Weights of a small GPT-style language model, trained from scratch on English Wikipedia.
Size: 8 layers, width 512, MLP 1024 SwiGLU, vocabulary 8192, 29.9M parameters.
Architecture: LayerNorm before each block, no biases in attention or MLP, untied embeddings.
Training: a variant of Adam for these matrices, 835M tokens.
Each number is 500 + 40 x the weight over its row's rms, rounded and kept within 0 to 999. Layers, rows and columns count from 0. Numbers have three digits each. The size before them is the row's rms in percent of the matrix's.

# o: layer 5 attention output (transposed), 512x512, rms 0.0379, rows 463-499, columns 448-479
# v: layer 5 attention value, 512x512, rms 0.041, rows 464-499, columns 448-479
o463 094:531563519448552578427587525467565558522478518491474508521460467538464469450504467642520447435468
v464 090:510497535482455496458511560425517543498478473511533478461464498534504573487476525530539540529507
o464 094:547479454505508488464474453491485531517559467490560519461433475491501479550484510515477537502538
v465 093:540519479554552546476473582478464470552548443472509484453507583465494514592526516550498497458541
o465 096:448484497474512455454472503498486479494544535470491531455458511537481464560471464432539568567466
v466 090:380466579493532505553431493420466532468478528433504505585472485465501491524503451536433436474504
o466 092:472464494522517523503552506566499527517496514567474541516499531516476481519526485415453513550499
v467 086:455450467489593532477491541472465462472517475534480506462460549510500533445467506498512523554485
o467 086:432504574481479534540492541521541514476444509457513489521482484533602474441431485531469460496534
v468 089:481537503455499506408508482527491542455500483469504515514464493518499410508481572520454550502431
o468 090:508535482580450471481508404464477526492516514479543509531544492494388559494559536531505500416484
v469 087:495507522516456542539558518458451437489492518481485448529523539462500526417536455496517537458487
o469 089:461562483544538485538465471476485505517573472478491525421446485465748509515439471528472486494477
v470 087:464439534581512477521479511439574525523503520486478598522495561433499516528529508507478481506477
o470 085:508473486464497438473506583567489503444485509501487455602463507549669517522485524562455481411506
v471 088:572500547470515476412507491403457550476445504525588505489430523545501545509477456497523540530512
o471 085:517522487464506490506427550556441476506497498508486580507509544553516410520496544504482432627504
v472 091:480504475445498515479521559513500506514533524499524524520519533430525557568521419476481458495510
o472 093:412571449485503497488513580460515525518484504520477471481527483510259531551411518491449495474590
v473 091:547513525452439474534568522510529554549523496452477585503475526482488517539494532546443486507495
o473 093:477520458532505487477527533532532459501505452542506426527481505536659499470481481493566467479500
v474 090:476483398492503490522558542615496469475538517503480505439491528470493519497479400478447512481532
o474 090:517428505444485428500442515501500547547528486476525502549539574449500480530495491501447419563546
v475 096:485472473539467456572543453560448461556513484514475510496524529463502495517505439497482501468470
o475 097:492546601468513486494500584481517485493468529515472491519567435554456558523430521460522466534522
v476 091:519578458447476502530561485531494462479521493491495466465490545536514598527559516458535453516509
o476 093:459593499493465496553502491476507492547509457499480487529405509459451464524514424510528547482489
v477 086:483541524450467460425468507479527533465498444488446511515501538550481506548535587489521617502461
o477 096:500516482539470522509551462460507502505478520521496493466476484483888537496495529490496475488502
v478 089:461455510433454511533492489541447511496495506465497476475553523468492525531450458489435511471573
o478 089:554533485543499473499513604506535531496503462540484479515592544505491518442424471477460506507512
v479 092:532440571485493530438563504476520431528467467564523502468525530429481483472545467523477551530391
o479 091:455456497448516497491531534526490429484535536513553495500501525556523455514491543472600447518509
v480 091:589541512555486477511456530456494517476506552475451471451469507547517521448552520532613464532348
o480 091:527459504536470447522531482533487480488503540463556526555478531485290486578471488472497537472525
v481 091:424507566486541560460531555420558463517486452493494554464503499542500518472555462540551439497495
o481 090:545447465546500470528518491487521469530517530486586527482492531507402536505512498440445509471486
v482 097:419475490521453468518535455610427496468502504430437474417556502443484521532489496489468503515475
o482 098:483495531472482510514504471527519533506525498521497517531549491503694500465470493597513475503540
v483 087:563512504435464519542486552598549497524531476541539525485554515492459520488460493470498453588514
o483 098:519486478537492495494475549517474485496498503505503468523518482477868515482495479593524515415486
v484 090:552427454530515502535455596469499499504516490530398540494486530573505475552455464546530572486456
o484 090:478495508535476471433463459452420469515513478521520477475538550506329478491427476474503419417529
v485 090:478511537470524548583515515481535463526493449520466459515480537507485518483524525494481470501458
o485 089:484470495466446479574510579501532501523578480510483503495420543477703461472514484445539491446524
v486 085:550555535473440509439495460448535489537486487466545475522488503497516472475542502518571523438505
o486 086:540478563452497467529480482463531475473536487516486551467442504576499513527454597515532502535514
v487 091:543454479449499442545513513411542513501467484498489522449547487489530548449489475536480435561491
o487 099:455458528481550524512516530524447479521523482503510518525453533476000515522486477445474523561505
v488 086:518420601461496460484474504540510506532550529451488490549485527527495498514526494443575464551594
o488 089:532469517511477508525515523548519450488545544505514480463515432496422518501521526610491497440502
v489 090:465521575602582539487524577510504497512507557526487514507480470497515568552481450518531488487501
o489 094:561506458496492486550451507537498474526491524457505508558484522458278510446569424459438523513507
v490 086:514558468522544516542584518505575409526524490486548512446563490465508439564518573470536446488567
o490 087:508550478472459493480531538474540558477465481495495500483492430495385484439501513499514487464474
v491 088:570477535469482438499512492456509514445492478449441438509525459531510493467440449495475530526508
o491 084:503539504505534505502516528560484417533536505561498506500545547498459545538492526498464527565481
v492 089:589548474443518476468565420423461499495519510489520537471511467468493516525539498522556564455433
o492 093:492458509507540482489480528468487530505528416523561490442414538553577444531481593467492547534540
v493 091:454556501490596494535474450461520495493501457423408508496508483536490475488462502510453453486476
o493 091:458471516510483503503504516436482496522482446576453492451506528473376560501450456419578524501518
v494 094:477520514565519514460482496515484516437540508539440564519507474409494534527474519487536505498498
o494 095:567491467517488558561516474476537469535483517516452523522544480502679500415576412476536447489514
v495 091:521516550493475557545544465536484498516544504491537517545518511572499494507506482517603459491420
o495 090:432487522528484417514448492470465508429483463442476468511512539502400575477438544455458490560529
v496 085:479535422482433512580526513577575475540516481531507477494515532467497524517558471473394529470550
o496 082:405533480496535514396501542510444504542500487513456516527488473460569575554467521562559448523562
v497 089:498500477539465534529562494575502514537533469474481493428503512436488445571568467482507500508501
o497 091:510512526470564474450474574468597524466534476535505495593507461518638440479479449552511475397416
v498 095:458543506521540409450501465518376495470512444510485511553514494479493492492483495547504456533456
o498 095:588491549524479581498479443488504507500466468486498493512517516487560466508514498496504608506593
v499 085:552558548508545426534473463551514515488494534504475507552534433485484410466526477522357481516419
o499 089:555492454484476484472496495476467532487465444518469479459555512519742548546490571512561499464507